config.yaml
num_key_value_heads: 6
hidden_act: "swiglu"
positions: "rope"
rope_theta: 10000.0
learning_rate: 0.00922
lr_mult_up: 1.2
warmup_steps: 55
batch_tokens: [8192, 16384, 32768]
dataset: "wikipedia_en"
Each number is 128 + 24 x the weight over the matrix's rms, rounded and kept within 0 to 255. Layers, rows and columns count from 0. Numbers have three digits each.

# layer 6 attention output (transposed), 192x128, rms 0.129, rows 139-161, columns 0-127
143130107132120115115101127163104130115132111174120125133132132108101129127123135175128098134124156136134129142125097139107084131158159141113127143093174095168163144113099163156142129130115114133101114128124079126155098124127127114172109099120161129137102098114097139116139122121095109114132144118102104106149123173135098150100159101150136178125113114107103167110142115155131147102105
112126136122143107144123109168147100126126132136163137122139155189122081142130171099140096164151131131091124146116134142114119131092145140094113124111142138164114151108116152114127151150149122119111133114151121136165085108158102132111150145113177118136129155117140122117130118138124127146111119167127110097083110080113153116041162121155154128174118141159133160096098145155104129139150
158103147154139130148133147105129162114105100143139146153124165162114116100150113114127158119159143164132131103139130131113176120133109162137116120135102147125143092117131113150112118158132120158128124065108117103082175147123124114166125125119143126112106109148153130158142101185107139120115120157153122138130118133168112124149079171092115134130135136132121102153114128137153123153111
157129154113102138167148117144098141140148121152131127122098112114082095102139142123078105157119123147124107137134092137098127114158130133100160099109120132164145125117128120126143118147144133167146131136108124139118104141153133139081125092088108140142150133104126115127088120136118119134161147127119151125146165096121133130097134118097155118109125107116069127119163114103119101113132
094124093095152150137155127130102130107077104141115132105103104149128137137111114123135138135131110132157161141137123138135116125124129105107121122120125127112122114146119156107148115145082136141106136133136097146118133136141125129117116126126117160117116125109133122114170122102154117150119122109120182131127117106131128143200133148104139123163112139114096131141127157123143112120117
100151140155142134113138141147171099126166142143157141114145130109167123139145106139099141130161137151133107127095148134163160157100113105146112146141133125128132130130158134157150115138140153102141116103181078112086128122144107144131128119137163155134089104132102111108137110142126129095141107111099151135117101150127116139109154129132135121147141149165138144156143136126137109126097
112105137141124137133132101109114107150124134133154116094105157125177122140136148140118129147143148135151146094134142129113130145139094112100123107125143143117123095133127105151122100101143148123149185124132130113091140129117120139103119121143093131119136136133166091132129110138163128132136120065104120117120109152140151096122112127171156133138142174123136128111132111110131155102138
140119133143130107153108134095150098164121122136142131134146117124122135151142155144133117130142154104124126112142172134158149126135116148112165127116137104116098113139133140118162120119127104104145149113104140104132112148133104155064097143140120147123140141126115148123163154108164131114119159111131150145147135106140120122147092145068065120100152127143137134108124107086110144117128
133131147146146114116106104105137145126117126135144134134124122138147129112124126128122130124126153151137110118096169137158120123113140135146116128143145132110134137128139143121146142104143108113153118145153152123170134105139120098191095146133131108123111130125137145113099104126112080178143151144109099153154129123114104140119089125161127133124136146132120116143155116097123133143130
099131151156140141096123122121155164144120111132115116170107154120126130168141100142116136169125104136166117125126106115124119161141136158120125106138119105139122134138135122115118162161145119120142101130131140094069112137145129137098128128144128152102149127130105132079107109182097106123137143105127104121126130114120157145160124137151144131132133158135158133163149176141140090112127
128075146117132133137139140120162120093135144128116158160137105146092138112121128140111122129163109121151134090132133111130099108125077108162158111124168056140159110095086173121140111136129139125169145148116100144146111136113112111103079145158120161139164139158118125127132115120131156124102087134124113133124128142136100165184163135147154126141114107140117116164131133156104127098136
120183124121102123168163109136100098105095065123131122135115167129067134142102127143114139129124140126135094153134137150098119161111119103185137135107106156118154112134138149101161151105099077118126111116122139131110136129146117106123142133134163153147122169122126136141129140096116157116138145157117121121135140138119168114075126118178123133127135130149119116126162121129111117124139
131130098121131114136099137111122119109135114129102178126119155142084097131145115131159161165123143127113136164162112146126090124128151107168138141125131134105109140122091148124172110122137099115127132117132135121067082130161122149164093148172158143134141122152095095109146163117153085148125101146141111155136125124123116096119109127106182137116146134142107121144102143146138121135179
120086119137139167159106128124106119125134167124142124135138137128128170147107121127151143122148085099128112118131099104121148110133166142162119156126134122146121133136132144136119165125148142149151140138134130087125140125165093151107121118157149162151128162168097113108139159141096119115111109140117135115118138108143118111130117129082119097105154109118067104117109106125116109111125
126108123129150166119140102123135113119119110161132152111110123143122115122139142103153153117112133193104153154085141109112115130150137138133098122143117129153144127115128162072137106154136088127119101105112102140099096133132137133182123126125140134098114125144105128145112150142131147146132138122125112116128161114107111114091129128142132140139104128124112131134152119144131143118163
145118172110124122136104101103131136106141125126116164094150116133132126093123116106122141119132129089147119109140128097127087134175160134104141123112149113138153098137169140134147161137141122142113122106116122104100081147103151138119145101147131141118135137116148089151139116101120085116113102138113129087138116116120133160129143119145115134096123117129127101146140119113125109147132
119117122141096144136082135121115144101140122134126121113139143136125134138137150106133146085143136100127133139108114128102114140124149129106135143112114111125140147143155085140139095099133131128094085140152139158117169100124122113204149147109117150149114134140124132126125138180096087174166153127102131117114123113154120167115153111131145123130143137144119125124124132147144108150157
080124157106123141116136097119119147136132147140152093122130139108114097111134106152150140153113135124132167117128152118140145123157120139151123127111125081144148146128155136105100137108111162131102147127115092128114127170144117105175143130140095094144122135118164138094108121131094177117121120163143139101116121126119129134093119129109118114143127138088116112114125128123119119103129
119102125131128141125129119141158125097177110072129128122140115130104109116120112073126153125095155137121107105097104156107118118133143138139112149132130158128155140118121118163149130142112122117122113128070146117092148137128103151087103111114137082171149128106118154120116120112147138101125152143163134114127140180140093155140130133110100101114121168125120140138155122161107145107109
139093135155143087163126148142108152113149080090120101084146179116119095139144154105139123108077126136159123080108141141130176123135140124150133122105096112138141128121160158160108130130147166105089140114147133154103140092154130148068121126105129098142129125112105112125133102115116122107141124143161134112121106111134121120111106107166135147127126143124122114130146127141167145138141
152162114100144149147099113158112124112148137146093123114140149129099112162157135123154136126142127153152166118142148115131112138123121097129108114105129137122110110154142134154160115112106086108137154124105117125145142124104116149069128137126116126087139150119153130135136134136070139133128117120143118117114144102122134139125134115117117146184131121105129108126152142118101160124141
123131150120130121133091109110138135153111114127089128153129119137132100108088131158117117181075122155133150118126142088132138140116168167154084126124102098118119144076145125116162104147125182139130118139118097119134166153145135114144114152110131165100095149141160134103131160132127132148138139145126108107155096109119124115144097135108145092117146090115117133146159089114146152122132
130157094130132166147110118118095138144125150143136110178127161102140199140127169084095153074103164089139135138139137117129100098073172167124147091097141117114156129128118127139162101169166116176128101170074127086129098139126150134163074133156152162159124166152135149151166085114116126166120089113131126144157130140151131086072112132136147114153105102146137089146145107122109129156101
# layer 6 attention value, 192x128, rms 0.181, rows 140-161, columns 0-127
113160127135114151131148141126105124166146135151143140161130121121142127140133075150120135145128187132174115123127133100174134095164132109129137138114123091127164110088149133135157124132116162126108120143131092120128169136158162116137118124134099060098119128104091139144154123130121105139122119141130150104146138131124132151155107151147169154118100150129143107157098100153120145108109
110095145104089111178151126124131117103156167142107111082115134124132130133168113122145133142121129122150130118103127109141146094089109155098094120121138096142104081150124150103110134116149151103111109130117147100123117108124140138138159140149102138164117131117168115119131117099130112113148093104155139112112109110122120111134165071135106150138132154144135133122121137085161133116142
097120112180096124128148137076137142115118135125117124133144164162142114130101106104106117114163138121131128118094124161093125137092121108144121167128134120131118118103104155149116130094154140098120150112104105091126122120107126097117158102127119103113111107163146139140142145117116095129123138123125127109149127129154120124144142134135133125122136143101154154167134131108138115130124
129129154131131111140115111128132142122107124133120146138124146112151149095138144141113084122099122129135119152104145170116105101110118079072116167144145123161122141104208129123101142129124119133149127145140128146119138131131138122179114113116165110139120136131119131172106146110143131103143125120132137156107143122150121096089155154135135152147111115089123101120129109097110123116147
147113139114120119127115143130135117137092122084117130156106160159131132112144157148125101119105092127119120132149128070148173143144164123092142125115098134131152145120129122109118140113110119119101120119112154177113142135121120145144146123152093102133146133124160157121092124130161156108146104144134132154145127118167138142096142108130115148145098120118139111130128149144140147132142
145144106131146140179132165135141145141079145099116131125120109138127110135111153125129131117117149148130077097149137130151180152139154118128123160105110092156079134098116122107091132156117134119127129110123139136108100138115141111143147139121162133135141138104129151121125144114115126109133129130142150136130110138108128155125179132104139130107112078125132161163106113138099139134118
111158108143126119110104134157146141108109159102111126124100106145087127123115123105129127107148123100124133113153131141094124129130158130158118140140115151135117118120155115154137139105099125068116141111134133128121119095129163112136164122149101114120122092137103125102150145154113154159156116105118125124127174123133118144120156124096160131109089157115103108102130131146113138136123
168124110113137127125137133147139130148131159152141105131114097126144131150105126142135129154133128093090118165141131129134118161139141146152138141127145143130150117132127137124112090166127131170141097136130121170127137147138129148109164131093137116134146147103124108122135151125123139113110105127126184121157107102147120114125127105107117100092161145143147098147133154167149125120146
147146123098097134133126181121118087154159141154125154109108157146113108147108133129130116085136126167144153109107189133096154114097151109123160169162132134167131135152100107160138131093109141124114126107107140124129154154094121125125103112145141150159099108133133099131143120080151101104144104149129132113092123132129130147130123122145133116153090128109128103131119117149125125126147
132098133137164079095124119114111140134088149151117148121110153112118145098118131150144088134168129117140139142143126149143129141126133124117127104094129119139129189089138086132131114088179121130171115100108132116080116168110113141108135124121108110096120123104124116139161149144111099107146142120095123143102138141109135090090128125134149126163105138119142085113168157137136171148111
151140116143154146116122119121141109136125143115112082122127124120097127121137145094120127094118118142116118147074108100137125105149154138093089129135165094155126105129152141160127124134130143131134107144098104137145117125115136103092116130131122104137138102150131156137130132111143094141151159107131121161131121098141116117156096150134107088122160118127131138119114142116097089105148
143144138151136159148185103148135128097105127182122158123119074123146126116139151113138139116128156129151172108130134127109115178135134129142111108118153119153161125168128154118151158140143158164144125134125101129110145102114144138120144144107115125164115119140129142125138145102147146125173165145132119153112086128138106148115123115124131162116119090131161123118149111131107130111103
132144120101125119107112102103143135127140091108095112093138152158142121136130132146136151125123134122145161116169157142096137134114130139121127143125139087118157136120158103185130122095123131075153116096131155137173110181143143112134099148147107122105156082123139147174131089083112119130154125106172143140134112162094164121121150127143159116131112132094136150135121164146130132170109
125121163110118100142118129129124146115111145109137157127127117118124143108129111140120137164143156106145130143128119144125153118121123122115115128104146108155163144140138106147154107149140144127135094129110120141143124117098106117145108064094114134140113157121134144132181115100141089139112134136112123122156112089135120140143132108108120123144160148159111141146124147110150098145131
138117125170138130092140137109097121142132114141110116141112098140105078129166087168143113127145151123130089122148108137100105124140119144113158151137133131118093131118114130109148122132095129101147119126100150139125149098146119148122109122072117115150104144117117132109107125103136142144151130109131129168129122146141133109136168130137138131164142136092124122176158138129148111157131
137139125071149127128179175120138150172140136103116113101156111101138107145115131113158143166104129126125082126119151102113128101116115151139124123123135144142144141090120143106116126119120145114142114117127134095171136108151138152106118103116182119131150172182154155133148127135129154129132109120135105137154089146114105131117100140121076140132138134121148133147110107096151148151133
109133116125106140114093163103144162135124088115130159107134140113168151108128103138133111110148126141145090131135102139129131139114178140083106132138163120133114122079150124175162136112138076132157117114135143089127126143125141151136138099103108162165163089112122132164116085119131109139149114140130150179128147092140145120124125134137124116141114169161114129141142149128126111135115
171127132144122086117121128108109151107130112126125102138126127117122145152165128133099169102153081175107123122130112124159131103100111100112164137141102123158123124121126138108140176090120152135135137105158137142168119155124120146117164165112142150141112145135143125123118122143130103137140122113112074117158138134096115140122101086122133125124116152147138123109142119110132142137119
116141133150112111130114142143180118120126097103130113152122121144129120141151109098159125117151145143124115132086130117122151104116140150108147150135121142120103105111107115098085134098140116162144166097100116135103140104150154115146142145123095133136126170088163114144111154142086126112128108106139095122126142130082157130146144129143123086112158102149140177148110092105132130149102
119102132117105107106102107101126111164110126124143127129129112129142117088134093108168106126130131125117146131150122132116128111133138126131122165134122154151123107068164126102112113133119130141113096152121114114103124106086144100140097155130156118154144141116110108154156124103125133157133167104100130162148125102114109140118150113127116118126106101157110155145104114142119091130119
097105123138083146132122142093136125161132151103118136133111166101155139146147137133110150101146124118122126164128122126120125106133147108119153101143166134157112130135107119108113130141118142114120130160136149171102081122136098105118108154117144107103139113156136130074100138114122143122152157106114128142156132137106153140116136123119104143123129117092146128153110130149120122179083
140110159149120176135077119083142127125076087102151141130108046134103115147113102122136108117165088144101122137121137141118091117130094127129136154106098154142114138112099160119099174116149128163147117129159150140140140116143139120141176126118148128123095096106148067115143148116139152129155112113107142156141146135131116148088112132128099076160119114165088145093123141156143152103096
# layer 6 attention query, 192x128, rms 0.139, rows 160-191, columns 0-127
148074077110122076108124122095079068109234168088080131120140065108062135108152142147093106146146117200140135093133065159094147137129142130114130116132094127159143091196098102132103154138162116095098125103151144109130093087129129193144165115148147131105168110125078143139129146126092121162148126085118152126083122190116145147042135123144135091085124144121122110142137142090122148132195
112122126119103156118137137138140141129130124130132112140111116118129118109117120143108122136119144110109110139110137117135147117161133134130143130126131143134141121130138133145119128114122118117135130128124132115116120139127125135126100139125136135114118144141124136124114129136140109144128136105134124132131128119105135117135125141116127112126119102132113155118129139129121120129120
123121128120135119122120125109127123130132122122111132115108132129135119133136129128134111145136122144134124121138120134116136115118124144118121124122117131124126126150137127160111130134125141120150116108132113138111105139138133141118120114113108132107108129152119105131115128117138146115119112131120136125140143129128136114125119123112130121136115126121112132132143114117107129114150
126147141123125130135137138133128147133129129133126122145120119122128121115130136130135132133112117133115126130114117117125146122147139130127133121133119127122136122127138119133126130123130119130135135133120116122134142113130140115140124127126118125139146125130136131126140139114115126125130136131139139143133134119116135108126128124128141133118124127110128132127129138135142127118123
121135114122129128134129139132124133144148130143149122137145111127116137151133125139111105126135116121136135130126132097137116122106145121136129141155142138112148114130122118111137127144134096128120137132136124114110142099121141134132115135134121147147143119124126135136133128136128129151138117132117106150126124120130120142147144111133123124111147142155139120122127134126141124129129
135165138116148145149107129118150140134101129160134098099101153127150140122108150142114130101133108114136124133117145110155126108133092135156132138112160108124100153133153137158120112138137116177147134164119114139118153116122124120121109126126091134140104119140151125123139163117130125116117118163118108149140122120128096111159105107098114177147103144143127125125148131143130097107106
145147159137144163104138126159154163123096133144141151126119129132147121134102115123125146117137113095117104140121161113166116119132097132139115157125130106124127136112153125139127098112142113132143130153121140136150148124110128107116139143116089143139097158133135137138107096155168133121129116132105128117150121123132111119132122103102113130131126110119107141137138127147137107140129
101141157124098129136142155107118152135143122113124133115111151102135117107116125149138152155157112128089149147132159087132146122164116132107131115138122123135155141134179130140140132118111153130152122142111142136122155114120132109123116144129106115140145160143109127085114160117143111096122118145144096156144111102101122125123100122136107159141126111114152133160111120126160116115122
128139133150123147115118131133132142145111144127105155144118137116148130129117122125115125131132121106155133133126149114152140117102093140146131137122137117104137123130150123120137121127114106149127114166108147120127129131123132108129117152134105128125125159138143131113105149137143133118119140114130128142141117156115125135148107115102113136124111121132123140142156109129138129129134
113126119156129135159100157113118149136132110125146128117113105131134152110135135096143140118135124158118107155112127119166135138141133135141152126131121104116154131145148145148120145179138138131144134121129135138117113081134102102190123145117135087142104119123103139117128137113134127114097108143108111131145109134132137116120086142128106149132122123104126106118166111137130111123124
123100144126135136100128167153118128121143127108124117152108103118129090159110134127118091127130133137130124123146134101145117149097161132144136136111114143148170111121142156136140149092120072107161141114086139101113120146132144144113102127111161136099148109115110162128105127137138155107123151113074119159155122107125137112130170090094135124112126117139126122119097141133135131136132
142095145121159150133108152122128144132125118111120138150145167118145125133148136087161122140127146139146109130136128126119118083112137167120141111081137104130141091135115113129158093118108158143128120186101133100107149131114114084171141124128138137122135137138152136121128167099133165119140167123144127153121131122133164140083098133099148107153131090128106119162132123124150124123113
166147109107110143102179130114115150107141115101144098132114122097145153115161141138141150108135091155106132108123123129142155125162174167105138151105089121143173117122115117184131146133138165129163139116143118121153137101121135116153119106132147109144120141102114117117141148098133125139108163114138114144136153113114115140126130135122117147101124122124161125098140132146103154120117
136152110112126101183122116146119148135132134142117139152142135133098086098127133113109176174139116156130145142126132089152119109115149169117131155114115130117132143112144140119124126138131087147116150122143131122140157117103147106108139162118128140115095119103124126113135101129100091147129125141151134156151098135132155140144091116142128117153137126101124151136136141116156125181135
144158134133126116117141140139116112104138131116127125131128120124119104132127132163116077127124111140132123113133107120127147139164137137120109148154085130131103099116111122138129103103138129134157120131143105135115135149147122137107140111117142140184154122136130141124133137139132178174116124131140125117119118085117113117130156130118123121121138126127164109141153153130156113133140
106100110118100132126126111121153138148114126116122120108146109152126122109136097148100151143126117147129156116123104132163155133159127110110100112116118107124115121131129108114090139144103151112133130138114150147122100129148114156121126129110134131111102141147156092126134166123118091130149128127122152131139111093123108118140135130142163127142141109127100160119088132124121103109145
120147140110145136139127148141144151130106107140144112137124135137133117100127120110154158126129112109116125144107127121134120124144120124135129130142130111117138132099145144131126137121123142119135115128115142146123141129130121108140129139125114108129137114121121116123125117129154097117121109146121134141143136097127134128164108137138136129140126111104122134127110104132122127124096
151098110123127103105122123121100099128166133102098161144142101123085116127159138143108118151139109185142128093154095171112143122107173139109102103122091143133150116127099126121144145135134139116111127104140129113136114133125138172139147115125120124107122113108092134142105127129094153146119145101129157105106130161132145151091146144131127091088138133118123125131131115090105161156183
119094103136119101120106097119107101122163129097109151132153118107081132137156128116105103156136136182149126092119107164105105138099149122098094114106115135114109102160100134108113146138116106123105124109153137099119098141114119158146130117140146118091127126126117148127117127114103157133141150084125143095105133162160152147080126137117124091122135129117131098137125151112100142170153
105171163131131153140141145142155164151092128157152128122125143146173119141099124113133143111121133084116126159128157078169131124135090119143133146148150104115130147120157131133117099131145115152178152159114124132125153126123125075099121154118104134125103138148161126119131116137157130130130106146134109153162114106131099111180116108111130152152130121119120146118119108134138089106088
139187151130150125146125142129163147133105126156163123123120112146178111147123142123136117108109136063146116147142161110142131098142072118154141137139134106099129152139171145134128124133157106154164120135116127137108142115124118101097106119147101135155128126156144124129125119138141103126122093146150104168155127107139106122193110111111133172138117125124122113121163132143108122107091
137142133141120182147121165136127172106103125108118138128132130150126146099134134126136150125140108135135107122107130124112123160144105140113143150124139122123124140132150123139123145126098127097124131140112105130131144115122153106123108141102116092122140150112113109132113109143137102084107152140133143137153134122114151098111063134097136137115138122121126132151160116125125120148100
123143134141134154146126148118147141119078128154136116112129124158178114129110117113154143128116124112133125144114143124134115144153091119137143126122141128117134138136172126128124129132134123128132141138115141142102150132120126110131100150125120128148114143134139100135127128142150093111122124140123121150152131103120124115142101133111133163149131126136124144116142137146124127129120
115163105134158141127100118099139119126126137132122129128108149119114152115125158107120137109146147121089125118140123155138113101113129177110129107112101135135141131115126129152139097094105151135130125144118143134137111137138100126139139142132103123136102152167126156107133127127113130131107131131115140101120116126145135149120129099107096116134114121122114114160131121138130114122129
117183124114128159152108144146170164133067109159130091115115154150185117123119124131131154114115150076114127149131164099161112113149112143146144142122156128100129163110171125132129118131130125149140118149107133138121134131130137090133119129100113140163102148137189132100133133153128107106105116153137119145159126096132102104151108093137118167171126127126115139129153124156130101097086
160157125109115124124153110099111161148125139093093122135122143119148150108156142157115144099163113136102149144136115127142123122094146160114169155171156137132110137144095132165111165104087176118096113120146096129138136117116173118146154082095106093143110150110154152110119113134135134133093148104139147142103118138122161153120101113123126118145169117149151128135148155135094140114126
109110125115116127124119157129123109115122127123133121103155126134131100147099138122124097164152167134118100111164162137119119124091114132126134134115126106132086128114127108092144084136133116125117176092129119105144084145130145113087121146111127127112093126137167139086130149112128151121138139101155106087121109122158081148083148120144129156130167125131128142114074111142144103142165
117123134121123146103159134122158157130103096086107154135132141135117099122134126144149117128136110119131169139127118118122132127122131097115120149127121121133141121162133105138123142090103134129121131158119113128132131155138118130166141117128162088124108165110121114122106124129156157104136163129126138122140127142119123142118089116117116118128121114148136136095103146168138151131119
146110124113133128109141142138105090131101145125162089132124143144146132108135172122132119120142112122121137120111131155132127104137145146124133138159116163095124108133138129124130132112139148127123134116111126116125094143133161131088126101112108158123140150142114149150141165095105154110141128140148108110130140148133122129186168099126125166094132135167112150115094120135117150087131
124118124154103140100148144117100126110138131139141122097125103139129112152118141154095079102113162180140131118152094144119141151145132134128162142150122156120123138150129114116113132133122125118131131131140121106122090116136139156127112109088127111157114097168132133154112115141123122129118121147117139141128090111116102124122136116115152134125121130128155133096125135165105111118133
108153094128137096120114115103133124124117134127106126125128115126137159142131120116144141124145125113137159117127135130096121137118081113114123096149158121129081129151135154122144119125137120116109113117119149137144122119116103113115114117141106107111174138164137123135170067142150109112143129101109164130118130102147100129105113102148139098131158148112150132113132157134120095135105
129117124128135138140134126084132132138102098148147129148134109119131139116130139144139106115152131151106125163147107124125137144123108160086114109139115117143112117142079130141108114126152144179128134120121146125117148161155120131111081098119113106103088117152133124145127131153132164161123140138114102137158131114134136120134151129122099115104137130130150128132130127135132141126111
# layer 6 attention key, 192x128, rms 0.138, rows 160-191, columns 0-127
131108122116113081099144105089093069145190129090084144127147115106072138133132135141143143145148078183132159105174074146105115132130163142104087100109142141148132113169049093099125120138139156121120119114155078101141126125113118162179122096131143111128135105111100155143126153103107129148126161082138138114114139182135162135049162148131130108097145115171144096148125112106109150146180
136137142127139145152128147126154170132097120152161103123115144144162133126117120146118118120117156108120129146106156107119119130135092124145157129121125119114124121134164139137123133107117112129144129138117135142104137129135126085134120135139114137122117146134139108108119119130142100128129120138121113152128127100118116120158094102132139149144109122113144125109127127146138107103100
129134144126124134128124138122138140133119142142142133136134114132139122122116125148136124118134136128131135127108135111132130128129120139131128132140134136152134121124133141140116118124127133124120122134125119136140139140145121110110122126119129121123130127134129125111116124118112119126150142126132116130127117134117113111149107127128114122123126129115117151147127123120123128127109
142113131118125126124126135134125144116114130125134125115125135126133130128130112116129114134128127126119124131143117122132138129139119127132118124124133124124131119140135140125146127117127131134139121130132122119124120144129127149116115137146132134119124128132131119117129140131115124147135129128128124136117139131112139141137119121127144128134114133125120130117138129110127135144121
121122119117137136139126119116135120121123115122130123124132134102123125125146135130107142128132128137128121140135142133147120126118135117119135138128123119125118131136140106144143114133129137141126133117133132119131125118100130121155153107133115133125122110122128137129141137125131154148128115106142132144138130109142125145134149135104151117144132118143125134115126124120130120145134
151147126142128153133134140120125132124100104167158118112130141146151123150109128131110133124135153098134105137113157108153133154137112120140159148129136098134131137118191143143118120120129125121163108119135139147116148134136127126107106133131111124127134137150143113120116114159141137114121111152123115144139113102107101137152117120106128160151134124125126142108126135135129116129095
126123169135139141144150147143153166106104117145138121117103131155149115134130123124112121106120139110108128153116171100125150121151103138142161152114151133134130128099167146135117110131139109110157116130113123153098135098124120128109122144131123150149127147151133104140118114119121128127139122170139119143130123120140120116157097119138105170148126111108158132114131126144136130115113
137109162115121132122138142150137133120079128143129135114124128131144097123117127095119120128117135089139145113093128104164155134126085116129147158126121105126141144103151157128147137127136130107154107137121150130126112125140115137102155151142133134131136136142127110126132115149147117137145141129125085138137137128113151107145099107111142122124107161094140139133113129137170121116137
143113148150113142119143139132128144102076116137158128119108137140154098133122123115120139124124133088141108158128143098143136134138093117145149148132117106135113101128154133133146122125141118144136114131124155143117130140127151100104109146143124145125121123137134104097146111153149111113151107135152103134135120098134108116175078121138118153150118099124102145106119120117158094103081
129140139120112138120116145109153112142131150120130140144113119132132137105123081140118118118121113115133106143100153118139116126139104132145112122134129118117163137142147117134158155112105114126122148135112107098108138131119116133151129150121154124152136119104118100166123125123103117117113145144106146121151110128144128139099133102136141125171122115128165132150136137119136101140141
119069110144120123142141159157130129113119121122154127118117127122139120143138143136134125121123154144157126151125153103133131155129124152135151118144127132115141122152111116136161111106100133123129173129123077117114126134133130135124115115146126132140134107122110105150115159121140119122152105127139100116149152129102144113135152137124153116118115125181107142111144138104148140121140
127130138119109126106129124151116142127138156106129139133122128137120146157112130134146127154116148120142092113153141119143111167155105116116143156095111179116127126128146123129147114143123133148125147124092107132119122135143112119164121133134127137142138158132123129138123116110132081119159099149122130121131127126127133114116100136164147130142140083143101110105159141128122117097134
151122146126154138135147139125160130163101124130116096134119119130157138096138099120151138125122114127125144162126142138127143130101107171121132098115142123136132120112123152143157124126125141119134119144103088148134140139165147138126091120148131137129104150118119139121090142146103108142128135122125135159115130131125179097141080130119135111133131151121161124144121151109148134127102
113134122144133086143127106146156126106106118123115119096089165134132106106132119104125129140128115121126109119145129140150140116104153139160129090106134127133109133139161091138138123136112130134140134121136131130131138120112154139134141130119125110116148122137118135110141137115135140145136146152149123146104114107111121141121145103116119121127144125110146122123136114125135116138139
134130094130163112115141144106107134115118136161137133103123116112125115138118152114119137124143140152097140148141116131140149124121122123102124109124136147134163125108135146125178112127148163126128132112131121119114144109113138134127152111124129147087106141148131112122167135127100156144139170135105118125144155110128139101120097140116115134136130128136114122117132100148111145128135
144132128109131119121100121112123119128131089137134116109126118111129095131099086149123098123134116162128113123142091143148161112154107134126124120132102105099118153140136130121113147123136122145147124110165137154150138121175135134131137141109150117132139114134129122152110121148156097120139158138105136116130141122099105115129111117117130110112132153154129127124115121122086134107120
112107107118132096113132123121099097148188151116088145131149087118072123094132123148117153132142102175132157099140072147112119121163144126130096100145127115122140108145076092096127125137149114137112141130138133104160117111139134170130137132146145097135158104125083156160114150108125114125152137107128152106130142178133132148080160124124120117097139129141110100137114118093117144140180
130114127134149107133130107127101123138168124102092109132140110113096108112140123146143133132170093147116149115124092141111148110109150162102093106118132142152128093150060129145152134131114154118093140110137087119150140153152134154165114127125156101125132124102113159137117149085131139159140181108129134112124137152129164128084127130146115085107132117148139108149131124108101161136150
110117109133110120108131131116109078133168129086096162129140128108082158149148133122155127135130104166129117129151081148107147119111154154112083106131140121140121110145073087114150110133116170135116130109147087106145117143132125161134129105111147121130120089114102144143144139110129166129128172105131150099122137157136156142071161169152112117118150126163132115148149132111103157130172
141143152131131146144124153120163157126082118165157109107091142136170121122119120127102104107102147093120111138109157109150129137159100116159165149106130116104120140114202149133110119118135078121172131139124141141101140118133124093102131138130101126130125131145142107123142110150142104129156107165134118153141129094136095100168111094110133159149110126100128140102132128159148110102091
124146122134123156147122145122165152141109128175144115137097143154170154116123123131126116113101155097119109132140154107163099132142113104159142144148137132116111144132186136126113104108108078104148107131101163128112131127119121090118128146118097152130115135136154112105152115141124102116156083142121112168136119097111097109182118124096129144171132139094091158104105110142163109116086
150104116137141137159119124103142142149112134132146156106099122149152135129111144108145120124131143091132126150126152098132111147153117121152124132133139124130144125140156126131149141129117122144132128143117133120125139135164122107100119121149135135128151129120135110149130144141137102094117123128114111121107127111131122127146133105156143107148128128106148119135128158115122133129129
139147121113141152147120151119140122138123142153140118108119139134162107133104123125128121114130159111141131125125153117147120121140116118163124127140122132114115143136168145129130126111116120115139130119116149120127132118144114106117121138123126133123122123132139127120129124126144100090111114159099124145133117110107102108140123112130147137145139143124142134109110123142140121107118
106151145169126137102127105126121133107154134107117125159129125092127124112124143131141132102129122128156124132112162135114122118107116151137120112122126145130132153124109108160137124134137106136144137132112134136096137124116122169120132138130141138155131160104125132138115130118116131147129121145109160138119126136140120117104113137136100158143151107118121115138147147143105150129165
124132142134142120136150148140154152107110074172185120103112157156153098128104144117112139113093148106127137129126139112137103141154143109149142142115145128127107146088183157130147141068158122092129131119120126156118157114161099093094131126127120122138131142139122123131141104140150112127130118167135120123149110078134134102112114103139143147126136126111142146082094116152145127104080
136139108155118130103124122111153144112141142106124145135102144149141150122145132133175144077128087131138116110120162140117158111119150147097136096141147121133123134130131102139132150160128144131110123166118127129133153121143138133120135093122127110127119177115131142121127126121139131130104139104158135116101143098143142142145111122120126111107112118131182117156149138117116140127106
126126098116115113127122122157145105152113111118094146107123116119101104153116159134133125131119135143163109136115132124137132130129148110103133120107111124128137156108129148103107109162155131124094124163116130150147103131132107091058120140133125124129128097157130144140133121128115147151134138142149126133137117141169144090122138144128144134114112131137114113119155154121162113120157
135106125123123156140123142144116154139118124118146119110114134134150122166149132130157124118092128115123146124129128095103093154130108128130121133130118101113139144110113135146125133129137121116140134130140116136144126087127122115159118117125127132149122115107124125149127127109148117132105146143116136099109163090130124135123116124138126097119142138139166126137125137125146133101128
171152148129116122120130138113078120121145110134139105131133122098140124131137128167138145100129096125160123123142132124120128149148142125130170123138112133148134157130109136117165119122135165128129090119112141115156118163145154144088116126155140163154150130127140147120098144113112146116133136128115139132117131152134142127149131135096157126111118141132120136133126149126129129117128
117140099128124114110111141102128102135150165132129124140126125140125142147132128150119111108140109167112125137142134108150128134128144145127122111120109114106132142163121131136126164139104133147135146142139144146131111148159117139103123127124125124130119130099149104141126127147107102126135157099116111143134144103131101122117122124107151143162112125124102125116125153103129133143117
108160121155121126121153107115141116123150127123118145120140130136120158138154138124124111114109115142110095122116123116123131137153118101111116127173125119134114132107126071098113119106110101133132136131151139100095112093126136135117141127105133123121140117159139162134123114140170148117127114102121119146117122150099114127123139129128106143118135148135156119113119164150146168144117
114145115151122162125152142126084105144151137121149125111115130130112125131126118138114119129147128129141105136126110117116161164093109128137128147145110136138118097099139130133115123128102140145140123140127111141148149133127125112113137159126093131168106118137136168135127134104156135121115147118089130134124136105163115129102093134154136150184135138141136108122099141102138141115119